Weights of a small GPT-style language model, trained from scratch on English Wikipedia: 2 heads of 128, untied embeddings.
Each number is 50 + 15 x the weight over its row's rms, rounded and kept within 0 to 99. Layers, rows and columns count from 0. The size before them is the row's rms in percent of the matrix's.

# layer 6 attention output, 256x256, rms 0.177, rows 0-108, columns 128-191
109:50 30 62 42 43 44 41 35 53 64 62 64 39 35 22 31 40 79 50 16 46 39 65 40 46 49 54 59 44 66 35 49 70 31 75 28 55 57 69 76 51 10 49 46 78 37 62 26 57 32 62 52 16 46 59 46 55 62 33 58 61 53 54 22
103:63 60 38 55 42 41 27 47 61 44 32 41 46 52 48 59 73 52 43 57 54 40 17 71 56 60 65 51 60 48 56 52 80 72 40 51 33 49 76 23 46 50 55 46 42 45 32 48 38 39 36 57 89 56 67 23 57 58 61 76 56 39 61 64
099:03 09 14 59 36 28 53 41 43 44 43 59 55 50 55 61 42 26 55 51 18 55 39 40 57 62 35 45 72 44 60 71 31 74 65 54 82 59 46 90 64 24 56 35 65 57 73 56 55 56 85 38 66 73 59 43 63 73 44 52 32 53 40 47
099:62 44 33 55 57 43 72 33 68 36 39 19 29 43 59 61 46 47 35 82 54 52 28 35 59 64 47 52 60 60 34 52 61 68 68 47 39 47 55 57 33 37 08 39 35 54 62 41 26 46 63 69 70 23 74 26 43 33 31 53 42 55 84 79
102:52 50 28 39 59 50 32 58 55 52 66 83 70 38 42 64 38 48 59 49 53 48 33 35 53 50 56 21 71 51 13 90 41 61 43 64 77 48 35 69 37 52 73 46 59 66 49 48 44 50 94 50 26 38 51 50 49 56 46 55 35 26 52 47
101:72 39 74 51 42 49 57 51 52 65 75 65 65 30 49 56 52 54 54 53 43 53 67 45 62 49 62 44 34 30 47 32 50 53 43 48 58 40 41 46 27 29 43 51 28 46 68 46 32 45 27 41 51 44 46 56 42 37 43 34 46 52 47 43
092:49 38 58 62 69 71 68 48 48 14 52 40 34 66 41 64 35 65 44 83 51 63 40 55 54 48 53 45 38 08 43 27 44 60 69 68 56 74 48 48 59 48 29 32 22 38 46 30 44 69 45 51 48 29 50 47 36 33 35 53 59 62 52 52
093:32 45 41 44 34 33 55 82 36 59 72 53 49 45 49 27 69 57 58 63 53 56 53 50 57 52 50 69 41 35 33 38 56 64 76 47 60 22 54 67 44 42 59 40 67 57 40 44 53 39 82 51 48 41 39 58 53 59 32 52 67 67 63 31
096:54 25 75 53 40 47 46 56 45 39 56 72 51 56 50 48 53 55 38 71 44 44 52 82 52 68 59 62 73 32 78 60 31 79 74 54 58 69 50 53 61 73 29 40 52 38 46 40 38 44 42 79 47 50 36 28 39 57 65 34 99 62 49 69
101:48 52 66 62 31 29 46 79 54 35 65 45 33 70 48 33 51 61 43 60 42 60 73 53 62 31 50 56 22 42 42 59 02 54 45 55 54 43 39 56 45 55 71 49 42 61 70 37 50 50 31 55 45 27 33 27 38 32 58 59 59 62 45 43
100:17 72 70 56 48 49 70 51 41 47 69 49 72 64 46 50 64 42 65 62 45 25 57 58 45 63 70 65 61 57 63 43 50 31 52 00 34 48 63 56 69 83 54 47 45 69 52 28 54 14 30 55 45 54 65 46 60 46 28 51 46 39 59 22
102:37 45 50 35 58 60 82 51 41 49 51 31 46 57 48 54 47 81 43 36 58 35 28 42 61 34 51 65 22 55 37 52 68 44 53 64 59 17 64 56 41 63 44 40 53 77 22 63 83 49 40 54 52 68 49 52 12 78 57 61 53 51 39 62
096:49 67 20 55 63 51 56 44 48 67 29 52 20 57 31 56 44 36 47 54 50 55 39 37 50 61 49 68 56 36 60 53 57 44 76 37 47 54 56 43 51 28 06 80 26 54 59 58 50 58 74 40 38 64 65 31 58 37 56 53 39 73 74 47
097:59 38 60 54 66 67 22 56 51 35 30 61 59 35 53 39 49 21 68 57 43 65 38 43 37 32 48 48 49 45 34 84 26 63 54 63 66 62 29 28 39 44 53 47 49 48 58 57 48 72 21 34 49 71 25 52 60 74 45 33 69 46 41 48
093:61 62 62 21 36 44 88 42 43 41 29 72 51 55 72 45 74 75 51 46 47 21 44 45 55 65 64 56 62 59 44 38 63 52 38 27 60 60 44 71 55 31 43 35 46 86 70 30 63 30 45 74 52 47 55 35 30 37 36 41 32 33 46 75
096:53 49 34 68 35 44 60 51 44 53 25 66 37 15 40 33 61 42 61 93 53 51 54 42 39 38 49 70 62 24 61 62 29 49 75 32 52 32 47 61 65 51 47 43 45 39 67 30 52 46 57 68 40 59 38 33 46 41 37 43 53 43 47 44
097:54 41 29 25 57 76 47 45 63 80 33 28 41 34 58 61 27 31 48 17 39 54 13 64 49 01 66 66 29 66 46 41 47 47 44 19 59 57 51 57 48 56 50 57 49 53 39 50 45 61 72 50 46 64 27 46 41 50 43 47 55 50 49 39
099:50 40 38 61 29 68 44 52 36 63 55 77 42 65 63 39 77 24 38 51 59 48 32 49 68 57 61 59 46 63 57 73 77 56 82 30 72 75 64 59 38 43 45 13 52 69 43 84 39 48 55 70 63 57 46 29 61 73 70 41 96 41 31 42
101:51 83 62 59 45 54 58 36 44 55 48 45 48 49 79 61 56 60 40 69 35 46 24 57 70 29 07 77 35 48 45 72 56 78 41 31 51 38 47 51 75 50 59 54 26 65 38 48 21 22 68 51 56 18 78 37 40 69 71 80 44 48 69 48
102:61 32 55 88 49 50 32 39 78 70 53 54 57 13 71 38 62 70 46 51 49 53 61 43 32 60 34 63 22 32 41 37 56 38 62 58 56 37 42 15 55 50 53 27 56 38 52 45 48 80 29 39 75 42 45 69 51 27 63 25 69 77 50 40
103:51 52 26 55 35 08 69 76 91 52 47 27 51 45 45 43 63 49 52 52 19 16 64 53 47 45 61 67 45 50 50 64 68 27 47 28 39 35 73 36 49 55 29 59 62 37 64 48 30 72 64 50 41 24 42 55 79 35 52 48 42 41 52 23
089:49 27 37 82 64 46 51 49 38 34 41 73 35 63 63 35 68 41 42 43 34 65 35 36 34 40 57 45 38 49 43 56 45 62 66 39 12 42 44 85 77 41 38 67 37 48 57 54 61 71 56 53 16 51 44 50 54 19 73 33 38 47 33 71
105:37 44 47 98 50 55 58 50 51 61 75 66 47 47 39 54 67 40 34 33 42 31 61 49 30 47 51 42 30 65 28 46 43 33 49 87 58 50 42 69 46 36 72 50 46 52 45 41 73 58 32 33 68 68 41 27 60 66 49 31 41 69 46 17
124:49 58 47 28 68 50 42 46 41 43 48 57 36 40 29 63 35 50 31 41 53 30 25 34 11 54 21 59 50 60 83 29 52 36 39 60 50 76 51 43 39 35 49 52 40 51 59 48 73 52 47 45 60 41 50 44 82 38 45 37 52 54 70 66
106:26 24 34 21 22 49 53 49 53 37 18 35 28 53 70 39 52 53 38 49 20 82 31 39 94 29 68 70 49 67 21 50 32 64 61 40 87 36 41 46 58 43 49 58 49 76 31 72 67 41 51 64 66 47 35 53 47 47 71 35 32 23 51 55
103:55 54 42 68 60 41 18 45 65 49 76 66 81 33 33 57 49 65 44 36 63 82 48 57 72 38 71 48 73 73 61 54 36 34 10 27 63 59 54 32 53 18 53 42 62 36 75 58 44 56 45 30 64 59 00 57 19 63 15 62 45 48 59 53
096:41 68 66 64 70 47 47 36 58 24 67 64 47 24 51 75 21 76 48 64 54 33 42 61 49 52 51 35 77 48 56 44 17 28 42 92 56 57 42 33 43 46 35 49 32 57 51 29 53 45 70 31 78 57 63 64 40 52 47 37 53 74 49 60
098:35 25 55 49 50 42 58 54 41 34 58 45 54 49 32 67 57 66 32 48 71 43 36 35 69 67 34 41 26 72 35 54 53 60 66 39 61 52 55 65 59 83 53 49 53 59 17 69 37 60 73 53 27 57 56 49 38 70 37 46 15 57 46 27
111:48 49 56 48 51 00 65 60 35 93 67 50 71 55 35 51 62 46 59 65 56 42 36 31 64 57 45 10 31 59 56 53 63 71 32 64 45 53 53 36 63 54 54 35 44 67 26 36 44 39 47 44 64 49 63 58 45 75 77 51 41 33 77 64
095:80 66 43 59 39 22 45 42 54 38 42 27 51 49 75 35 80 39 78 67 53 49 67 38 43 34 51 54 83 39 40 25 51 38 56 28 57 54 47 56 41 57 17 68 74 53 67 28 55 33 34 47 27 23 70 36 83 26 53 75 62 51 64 67
093:65 42 68 51 37 66 47 65 45 39 47 47 34 71 46 35 36 72 40 57 65 55 62 42 57 46 41 83 56 57 67 45 29 49 27 45 36 52 42 17 62 46 44 69 37 71 56 25 14 52 17 49 53 53 44 21 80 61 40 44 41 46 45 63
095:64 55 56 50 74 48 49 59 48 25 56 37 48 19 35 51 25 45 60 49 50 58 76 64 57 43 28 70 60 38 33 27 56 51 47 73 46 75 33 26 71 26 10 56 37 41 44 57 19 64 56 67 44 45 19 61 58 64 43 38 75 55 36 40
095:50 55 52 40 51 86 59 50 43 55 47 37 49 61 90 57 26 62 23 61 41 64 53 57 51 56 51 38 60 70 65 58 23 47 54 58 69 84 52 51 41 57 64 85 53 48 82 56 67 15 61 58 45 28 65 52 55 68 40 31 53 59 34 29
105:43 51 47 54 29 62 63 58 58 70 44 79 36 21 49 37 65 45 51 41 37 55 50 34 71 34 28 52 83 31 60 43 58 65 63 31 41 66 57 51 74 45 41 59 74 51 61 41 17 22 43 71 53 26 38 52 66 32 62 44 64 38 74 38
109:31 45 10 62 82 46 72 45 54 51 57 81 37 39 42 73 46 59 31 74 45 62 87 51 55 42 60 26 67 46 65 40 47 44 41 54 59 60 51 44 72 48 35 41 24 44 61 63 22 50 34 49 51 22 31 60 58 27 47 55 37 60 60 68
109:53 61 49 35 32 60 48 53 34 71 48 58 43 62 66 24 26 45 33 84 41 99 44 64 40 51 57 60 50 70 64 61 46 47 62 18 48 63 42 82 52 58 49 60 40 49 56 35 48 33 48 17 50 59 58 55 81 51 66 65 61 78 56 47
093:26 66 69 50 33 64 56 31 28 72 57 69 47 53 75 55 51 65 54 29 66 32 47 60 55 57 44 28 57 38 43 37 50 70 53 43 53 41 23 54 64 51 63 63 45 60 49 43 65 52 71 39 38 54 39 72 43 46 63 55 69 26 54 34
104:45 28 41 69 73 52 51 73 71 56 71 63 70 66 17 63 49 56 45 32 66 43 69 46 32 60 68 61 47 70 45 49 46 26 45 62 50 36 71 35 26 52 54 65 51 51 60 54 85 67 30 34 46 34 58 45 35 47 75 38 33 46 14 75
107:38 58 54 35 48 34 55 35 55 39 57 79 48 51 33 52 53 87 57 56 21 49 33 19 64 49 54 82 68 38 39 43 50 54 45 87 46 60 69 68 35 39 61 48 46 17 31 60 65 68 58 56 37 52 59 91 28 51 59 63 55 26 31 73
098:70 29 43 66 23 66 60 43 53 38 25 40 27 58 59 58 54 26 48 74 35 30 26 62 63 36 21 65 51 49 61 73 41 73 44 39 46 59 37 51 42 59 28 66 27 73 57 54 45 73 40 55 27 57 38 22 63 52 70 34 71 49 39 38
103:50 29 45 51 34 63 68 42 57 36 55 20 27 53 93 21 67 54 34 66 05 78 44 45 39 37 70 22 72 54 48 58 53 59 46 25 53 50 36 51 60 26 59 49 58 39 82 59 99 60 63 47 47 57 56 69 38 39 47 51 55 50 45 78
102:78 30 16 46 64 65 42 68 61 70 36 61 52 42 45 47 55 63 24 46 69 42 39 34 23 42 61 51 64 53 36 64 22 38 44 63 41 36 47 77 62 44 43 44 42 51 55 61 70 86 51 45 39 33 34 25 45 44 53 30 29 15 18 55
099:49 60 51 32 58 61 46 59 58 47 71 66 48 51 65 58 18 47 52 37 57 69 35 62 66 41 24 41 30 47 28 29 48 72 46 65 42 48 42 28 30 56 43 23 80 71 38 60 33 46 61 47 68 39 30 38 56 33 40 55 55 68 46 43
101:68 39 57 79 48 48 44 69 34 56 60 42 43 65 69 47 32 31 62 72 47 27 45 55 46 55 46 52 23 23 29 63 45 46 64 35 31 39 36 42 29 35 44 68 33 33 41 55 70 47 80 26 58 66 52 45 28 64 65 51 56 42 48 39
098:36 59 45 72 69 29 29 59 46 65 46 43 61 68 50 35 48 72 72 49 62 31 29 30 63 76 69 24 40 66 30 26 64 48 40 36 53 50 41 47 67 41 47 56 46 59 34 34 51 43 51 37 52 42 72 28 76 64 62 64 38 58 37 54
099:65 29 37 44 40 44 39 51 56 66 51 61 33 23 40 44 52 55 40 23 46 01 53 57 54 45 46 63 39 35 35 60 27 62 49 54 49 56 34 46 32 30 67 60 43 44 70 63 39 39 72 46 39 66 35 50 61 69 59 36 68 75 54 27
101:63 63 85 44 46 55 65 54 34 46 52 28 48 48 66 56 25 34 41 38 67 67 43 64 40 37 46 27 38 50 50 28 46 51 53 48 57 48 71 45 46 58 54 56 53 54 40 62 48 48 70 52 57 74 39 76 52 72 46 56 51 75 84 37
098:49 64 48 49 83 38 64 54 28 64 75 21 49 48 46 58 45 83 38 58 48 48 26 58 53 49 51 27 46 56 65 32 50 70 55 34 40 71 49 46 29 65 49 55 44 54 76 31 44 51 55 34 52 50 64 44 56 86 61 55 82 56 47 69
100:40 38 60 63 78 32 57 33 13 57 51 59 48 85 39 41 78 39 36 73 41 26 52 45 68 61 29 42 41 57 73 32 36 59 69 36 47 42 36 64 42 79 52 44 63 56 52 50 13 54 38 82 56 57 31 72 53 40 48 53 51 60 34 27
093:63 44 63 66 30 41 24 56 65 55 54 62 50 57 66 28 53 36 40 51 58 37 45 64 23 39 47 40 61 33 40 49 63 39 56 72 54 36 33 65 42 51 41 59 36 69 58 46 65 21 47 39 49 50 54 18 56 35 57 38 52 39 83 25
104:52 73 38 53 67 35 28 32 50 45 43 52 48 26 21 31 44 33 53 61 53 43 46 53 20 68 64 70 42 47 54 51 28 44 58 56 50 41 38 43 40 36 72 41 34 33 29 38 69 48 16 54 61 85 42 56 26 60 28 27 61 63 50 44
099:68 25 44 62 39 22 52 56 53 41 54 47 65 70 40 59 75 27 52 72 53 25 52 58 34 22 41 52 56 69 77 49 49 32 57 60 70 86 53 60 63 50 37 68 40 51 42 28 60 50 42 80 62 35 49 67 70 46 53 64 64 43 48 39
095:56 28 61 59 71 39 51 75 38 54 43 38 45 48 26 83 45 43 42 59 54 47 25 66 30 33 29 71 24 43 88 56 57 57 42 53 41 48 62 61 61 62 72 49 42 42 32 50 57 45 63 71 43 67 61 57 61 51 65 54 35 57 34 74
097:61 39 34 43 44 59 63 44 37 57 53 54 45 37 66 51 59 45 27 68 25 30 26 54 59 18 28 39 44 40 57 53 48 47 57 58 30 58 41 62 48 65 63 71 45 62 57 47 56 52 64 50 53 49 25 54 33 44 42 38 34 49 29 23
113:57 49 43 50 87 67 18 44 67 58 37 50 45 32 43 80 67 42 71 16 30 31 58 53 81 49 41 43 53 46 71 57 40 46 66 40 46 62 68 29 57 39 24 56 51 49 50 53 42 53 93 39 48 70 51 51 51 74 59 61 53 61 48 36
109:20 34 62 56 46 75 40 78 41 38 81 75 35 29 31 69 28 36 62 62 57 31 30 38 72 51 49 39 44 41 39 69 66 57 47 52 87 50 28 51 73 54 71 79 46 50 44 45 52 53 44 64 06 58 68 46 54 36 54 63 55 64 35 43
097:47 74 46 33 44 88 34 49 59 55 32 42 65 34 36 53 54 54 70 69 71 81 37 62 47 49 08 82 28 61 46 54 70 67 42 59 29 53 72 68 46 72 77 76 70 76 27 70 41 38 50 28 59 38 64 29 51 29 51 50 67 51 56 51
113:39 62 37 57 35 57 60 52 45 73 56 69 30 71 40 64 73 87 65 47 57 48 42 52 58 49 64 53 69 39 14 46 39 61 61 48 66 35 65 61 41 55 53 54 76 60 53 45 24 42 52 55 28 28 70 40 26 44 75 44 59 27 44 46
096:46 60 24 42 31 56 65 32 45 56 29 82 36 60 68 56 51 37 33 55 67 43 21 24 31 30 57 53 74 81 50 81 74 34 73 25 56 77 83 67 33 42 69 42 50 31 53 20 58 45 49 48 47 59 49 73 40 44 28 74 48 50 75 36
094:47 56 57 53 56 31 46 60 36 48 54 19 60 49 81 53 38 60 50 78 75 56 65 62 65 45 51 54 38 43 43 44 39 57 85 51 12 49 45 57 52 45 65 43 62 55 35 31 45 47 81 45 80 54 43 78 74 62 23 33 59 39 80 52
093:23 55 41 05 63 60 50 40 60 44 73 43 52 39 51 50 54 29 85 52 33 74 53 52 68 72 64 35 37 61 50 43 69 72 32 39 36 59 54 36 32 48 24 44 31 53 55 49 67 45 51 31 37 57 57 41 35 73 45 29 60 65 42 36
103:51 45 47 52 60 77 35 49 34 65 71 56 59 64 44 43 61 27 52 42 60 52 32 51 54 60 58 36 38 70 79 53 68 24 42 53 54 63 41 68 35 57 41 30 46 63 33 44 37 51 66 89 43 49 53 41 48 52 42 52 51 55 41 72
092:64 64 31 40 36 45 39 69 64 55 40 61 57 41 20 53 64 51 70 50 64 54 73 36 57 48 67 64 99 58 27 39 69 83 74 21 47 51 74 41 44 44 28 50 54 35 31 49 71 34 38 48 21 59 38 85 56 73 83 55 63 36 73 56
097:60 34 60 61 38 20 51 64 30 55 40 08 45 66 79 43 74 48 61 30 26 49 75 31 49 55 55 34 39 53 85 45 39 62 77 47 55 49 54 48 55 70 56 60 23 73 44 37 76 40 47 32 48 48 86 49 50 55 60 85 37 62 58 48
113:58 35 46 85 58 46 39 22 50 61 40 18 71 36 70 37 22 53 37 74 62 73 39 40 41 50 40 36 81 82 39 55 32 56 44 58 58 73 31 43 73 74 55 34 72 44 39 53 48 91 68 36 59 52 46 76 80 45 70 57 39 42 48 72
092:56 24 66 65 28 49 49 49 55 64 57 27 56 70 39 38 47 68 58 88 33 66 66 70 59 55 54 49 45 64 85 53 46 32 73 30 47 55 31 48 46 64 45 46 44 85 40 37 39 61 55 50 65 31 25 23 71 43 59 41 57 34 23 37
092:59 57 49 90 53 60 47 28 55 50 40 70 60 43 48 43 54 47 55 63 74 38 58 62 58 55 25 27 42 61 59 51 63 50 40 62 50 55 38 66 45 09 37 45 49 65 61 28 21 33 48 48 36 28 34 80 37 26 52 55 61 39 39 69
101:45 42 62 60 57 56 30 46 44 24 72 34 68 49 44 51 23 50 46 44 52 63 47 49 43 44 36 63 26 37 52 10 61 25 47 46 37 49 46 54 65 56 41 48 73 35 28 78 51 77 48 28 61 48 18 29 80 41 52 59 34 41 72 45
106:43 54 20 71 35 15 35 43 50 71 40 41 65 46 46 49 56 64 60 52 72 56 70 42 74 57 52 70 52 49 25 33 73 40 48 46 57 55 59 42 70 39 39 30 60 57 41 36 53 55 33 38 67 44 53 34 57 55 61 32 52 65 56 45
090:38 38 53 58 62 52 47 48 44 15 68 58 38 44 54 37 35 42 36 54 49 56 41 44 35 59 30 30 36 32 38 36 26 53 56 47 44 13 43 71 64 63 52 64 62 31 31 56 41 54 74 37 60 52 49 38 51 31 46 54 15 60 58 52
097:47 50 40 47 45 56 33 35 32 49 46 69 39 52 54 29 47 47 42 56 46 55 65 61 55 61 44 14 42 63 62 42 57 73 56 61 37 58 53 39 52 62 47 60 49 31 64 63 32 79 35 35 48 33 59 61 40 63 57 57 76 61 75 52
094:32 68 58 20 50 65 61 34 70 69 66 50 67 47 40 49 62 79 53 21 57 09 48 60 47 48 70 73 58 24 33 40 57 46 49 27 53 59 47 29 62 79 27 49 54 67 43 59 51 67 58 35 70 45 36 55 42 29 47 59 64 50 29 37
095:48 35 58 47 48 68 65 65 79 70 50 56 40 56 43 41 66 37 28 22 42 29 68 56 30 64 75 29 30 56 46 33 47 44 48 25 33 48 58 55 32 67 55 52 53 46 36 43 35 45 72 73 51 54 59 43 45 63 47 75 56 30 67 64
102:39 41 52 77 43 39 52 36 45 54 71 40 56 55 58 72 59 22 39 33 45 45 65 50 59 52 31 39 38 57 66 40 40 41 45 48 57 40 26 42 39 32 21 68 34 54 45 54 67 36 43 26 61 47 61 52 47 67 64 37 74 53 42 62
096:74 62 38 46 47 47 63 76 45 51 56 16 63 32 44 42 35 38 43 58 67 42 58 55 46 56 79 70 53 73 25 65 26 51 40 47 51 42 41 48 49 61 74 45 36 40 78 38 28 51 49 43 44 39 32 63 64 46 44 11 58 60 55 11
100:54 29 23 56 82 52 45 61 65 43 53 58 58 50 41 59 31 76 41 61 65 71 46 53 52 63 60 33 34 49 35 59 32 14 47 38 79 44 57 36 27 82 62 41 74 59 67 54 54 69 41 50 50 50 54 45 61 56 28 64 48 73 55 50
098:50 51 38 57 47 42 63 52 44 58 47 63 48 47 52 49 67 27 64 69 19 62 85 74 38 61 51 44 51 44 64 41 53 48 52 44 61 38 63 47 34 51 54 44 44 85 69 47 56 44 46 59 53 63 43 62 57 63 61 64 37 57 44 61
094:15 46 59 71 46 54 53 78 43 63 19 36 55 55 30 29 61 51 62 56 63 54 43 45 15 58 30 53 39 65 80 49 60 51 67 63 34 38 44 59 67 65 36 84 78 62 29 39 65 69 21 59 65 56 58 59 41 32 21 64 71 40 55 45
101:53 14 81 35 34 41 80 42 30 38 63 49 47 74 68 31 46 67 28 60 76 48 47 20 45 33 43 43 35 38 64 61 27 81 48 66 40 65 71 44 43 31 34 48 41 53 35 54 51 47 30 38 38 73 59 51 67 36 62 49 49 38 35 61
094:59 69 31 54 42 79 49 71 27 65 93 59 70 45 35 81 21 57 46 29 66 41 51 65 37 59 55 39 62 70 36 54 57 54 27 49 63 72 58 51 63 59 67 33 91 78 34 37 50 72 75 24 39 54 63 53 47 47 54 46 63 61 34 72
105:55 42 66 43 66 76 52 37 51 79 16 41 42 29 67 63 34 10 77 44 61 36 95 47 52 31 48 39 57 62 43 67 21 56 65 48 50 50 63 60 46 27 55 58 45 42 64 25 68 61 63 47 55 65 57 40 37 61 63 71 81 34 54 31
093:49 65 45 61 42 64 51 44 62 43 60 25 55 44 34 42 46 47 49 40 62 60 62 29 23 46 58 47 75 55 39 55 30 20 45 42 52 52 52 54 42 35 38 56 53 40 53 36 51 56 39 28 60 51 46 73 67 59 36 48 59 58 57 64
092:04 54 41 59 55 31 47 22 42 19 55 70 64 74 35 54 35 38 44 71 25 61 51 21 47 61 49 49 33 47 55 53 41 71 66 77 61 42 45 39 35 69 39 71 44 50 15 38 40 56 25 59 75 27 60 53 57 86 35 57 39 36 53 62
119:31 57 49 68 45 50 42 71 61 44 50 75 56 33 76 37 54 64 65 75 41 43 24 08 39 55 62 36 49 52 54 35 56 55 31 55 44 56 53 45 58 57 42 55 77 49 30 53 19 30 49 68 60 31 68 56 58 62 34 32 52 57 66 54
105:56 49 18 68 43 56 55 48 60 70 50 48 50 52 34 58 51 47 32 75 32 61 47 55 52 50 33 59 54 69 83 36 47 40 54 44 34 33 46 54 22 78 66 61 73 41 49 46 62 51 33 44 81 51 51 53 63 49 25 50 33 57 33 27
103:37 22 27 63 61 42 70 36 60 54 45 80 52 83 62 53 32 57 33 23 52 44 47 28 63 36 41 67 65 50 44 55 30 58 39 71 52 55 34 30 44 74 54 59 39 46 36 78 61 63 53 61 40 61 49 49 41 60 54 21 44 24 18 23
098:28 37 40 22 63 62 88 44 40 46 52 57 51 56 48 65 66 66 25 38 54 48 20 42 54 41 56 25 60 64 39 29 76 31 55 43 55 55 64 29 40 41 67 44 60 65 38 55 41 64 52 54 59 39 28 41 39 73 68 73 64 52 48 45
101:62 21 43 72 11 39 50 57 49 44 48 48 42 85 59 54 25 30 32 77 73 60 68 44 30 26 40 35 51 65 42 48 49 76 65 40 37 59 41 99 37 35 25 26 59 46 48 57 35 71 37 53 42 43 17 47 43 30 60 29 58 57 46 60
098:63 41 54 43 38 62 35 55 40 36 46 54 68 53 49 41 49 23 89 61 42 46 47 37 40 43 30 44 61 42 76 46 36 46 49 73 42 36 36 38 54 38 51 50 41 48 20 51 41 31 60 38 69 76 60 35 53 60 50 34 18 37 59 66
098:73 74 42 27 97 62 73 51 29 71 60 15 53 75 33 75 78 65 30 60 79 24 40 49 29 46 39 47 35 68 48 42 74 40 50 66 18 44 48 35 25 53 51 73 57 49 36 44 70 37 51 63 55 52 70 49 31 48 23 51 48 42 35 43
102:60 59 77 50 59 70 77 29 56 68 37 99 60 43 51 69 68 30 46 57 47 20 65 55 22 58 52 33 36 61 30 53 55 60 32 53 39 47 39 75 66 29 47 64 57 52 70 57 42 24 32 43 43 40 52 59 32 67 66 56 51 46 33 60
098:55 48 86 39 66 62 51 72 46 50 54 51 80 48 62 65 43 32 61 64 70 58 47 44 41 70 44 26 49 60 62 11 12 62 49 20 53 51 37 53 71 42 57 65 58 46 72 50 77 47 52 41 67 46 43 76 34 62 44 69 39 63 36 58
091:63 65 59 67 64 70 73 54 42 60 46 19 58 50 28 84 45 77 46 42 89 50 39 51 42 46 38 35 47 49 61 41 60 37 22 44 56 75 66 23 66 60 30 57 70 35 40 23 30 40 26 80 65 42 48 54 29 57 46 47 63 54 66 48
102:38 51 38 33 61 76 49 41 35 51 60 78 21 26 48 48 25 60 53 56 54 57 79 34 26 51 40 19 62 67 68 66 51 80 33 49 70 66 45 56 38 66 72 41 33 58 31 48 40 69 37 51 41 38 47 79 81 34 41 88 33 59 57 79
104:54 63 62 74 29 23 34 72 73 39 49 32 38 71 56 44 43 50 69 49 40 34 51 60 33 52 73 57 63 55 59 46 63 36 33 42 60 53 29 56 73 44 60 49 38 48 43 50 83 73 61 54 29 54 46 51 20 50 53 46 63 65 73 59
101:65 41 58 62 67 48 42 67 27 45 71 48 58 22 34 67 50 66 56 27 70 55 69 37 53 40 28 56 39 53 52 31 60 64 37 16 47 69 60 48 60 40 77 38 36 58 63 35 42 49 31 62 41 47 47 55 58 56 47 59 43 47 63 70
107:31 45 44 14 43 64 45 16 48 79 73 72 50 30 62 50 53 40 41 41 50 81 57 19 61 46 51 48 42 33 34 18 33 54 57 38 66 42 36 61 62 49 77 51 63 35 52 68 66 58 15 47 43 63 66 68 46 63 51 57 74 39 44 65
094:45 43 28 47 49 40 36 56 76 68 45 47 54 35 36 63 56 45 39 43 58 60 50 54 34 59 19 62 64 49 44 52 37 34 77 93 73 75 37 42 57 55 49 68 85 22 61 66 56 69 47 69 43 38 41 25 57 59 38 35 62 39 38 62
098:25 40 74 68 50 51 52 58 62 47 36 23 51 50 63 38 64 42 55 30 15 28 31 31 61 40 55 64 49 36 72 40 53 47 80 15 64 35 51 38 48 28 52 31 40 42 71 46 81 49 48 27 86 76 32 38 55 55 50 36 64 35 33 24
098:52 68 87 49 91 56 58 72 68 57 42 55 58 44 65 62 60 64 32 53 45 44 44 39 48 31 45 41 52 24 55 33 57 45 47 78 29 52 74 57 39 57 42 52 44 54 56 63 72 47 55 49 35 64 46 44 32 73 36 44 50 41 46 40
104:61 35 66 50 60 70 57 45 38 45 69 47 39 27 56 45 87 29 64 28 35 37 73 48 55 41 39 31 60 84 56 70 59 51 60 42 29 42 47 71 60 59 48 39 41 70 60 35 76 53 58 63 39 49 76 34 53 61 51 69 66 65 64 45
095:56 52 60 54 29 53 54 44 48 75 44 51 38 51 44 46 53 36 20 28 61 44 62 47 66 29 52 37 70 57 06 56 45 62 50 53 54 46 53 49 43 75 28 58 56 48 48 72 54 41 45 54 27 69 34 41 36 85 37 54 45 33 65 45
114:45 53 45 61 53 38 49 44 41 29 26 78 48 36 59 70 46 58 56 44 28 63 29 60 64 47 33 60 22 78 72 39 68 68 14 42 24 41 41 46 57 53 73 56 53 66 45 66 52 28 45 66 84 42 57 25 41 16 84 25 23 55 18 49
101:29 65 52 52 61 58 55 83 49 53 80 51 70 31 68 45 52 41 56 43 39 48 51 50 53 18 41 47 37 33 22 47 63 46 34 59 69 80 72 36 64 49 70 63 58 70 60 35 57 40 50 28 28 57 62 50 56 58 22 42 38 54 77 48
104:62 59 28 44 43 49 57 89 75 68 54 68 73 64 38 60 34 44 49 48 65 49 59 75 45 46 66 76 71 65 33 44 50 53 52 50 27 53 63 44 34 14 65 38 49 43 37 42 46 52 31 46 53 36 82 54 41 49 67 34 56 88 23 72
095:57 67 43 38 38 43 56 69 62 79 86 47 35 40 54 69 56 45 49 61 62 38 52 78 57 48 51 63 61 32 52 36 32 41 54 49 65 67 53 45 56 53 26 51 61 51 34 25 19 41 72 45 51 50 71 41 50 58 53 21 56 83 66 43
092:54 39 54 43 43 54 54 28 64 23 29 40 44 26 39 32 55 33 17 49 29 87 47 44 58 16 42 61 36 38 59 26 48 48 52 48 50 44 79 34 35 70 59 28 42 52 43 31 56 53 16 62 53 46 48 37 59 66 28 47 35 73 37 63
094:66 51 30 38 67 41 52 36 72 55 37 36 36 28 42 42 55 29 54 47 44 47 40 64 55 49 34 33 71 65 79 46 47 34 55 58 67 54 41 25 46 74 34 47 39 53 33 66 57 52 54 49 45 48 24 29 73 37 57 64 37 87 64 01
099:61 41 51 58 48 61 48 67 54 47 73 13 45 71 66 67 40 28 52 43 57 80 45 45 54 53 20 68 35 41 53 35 49 40 58 54 63 56 28 10 83 00 77 27 39 42 69 99 35 45 72 24 64 41 50 58 32 72 42 36 59 48 55 45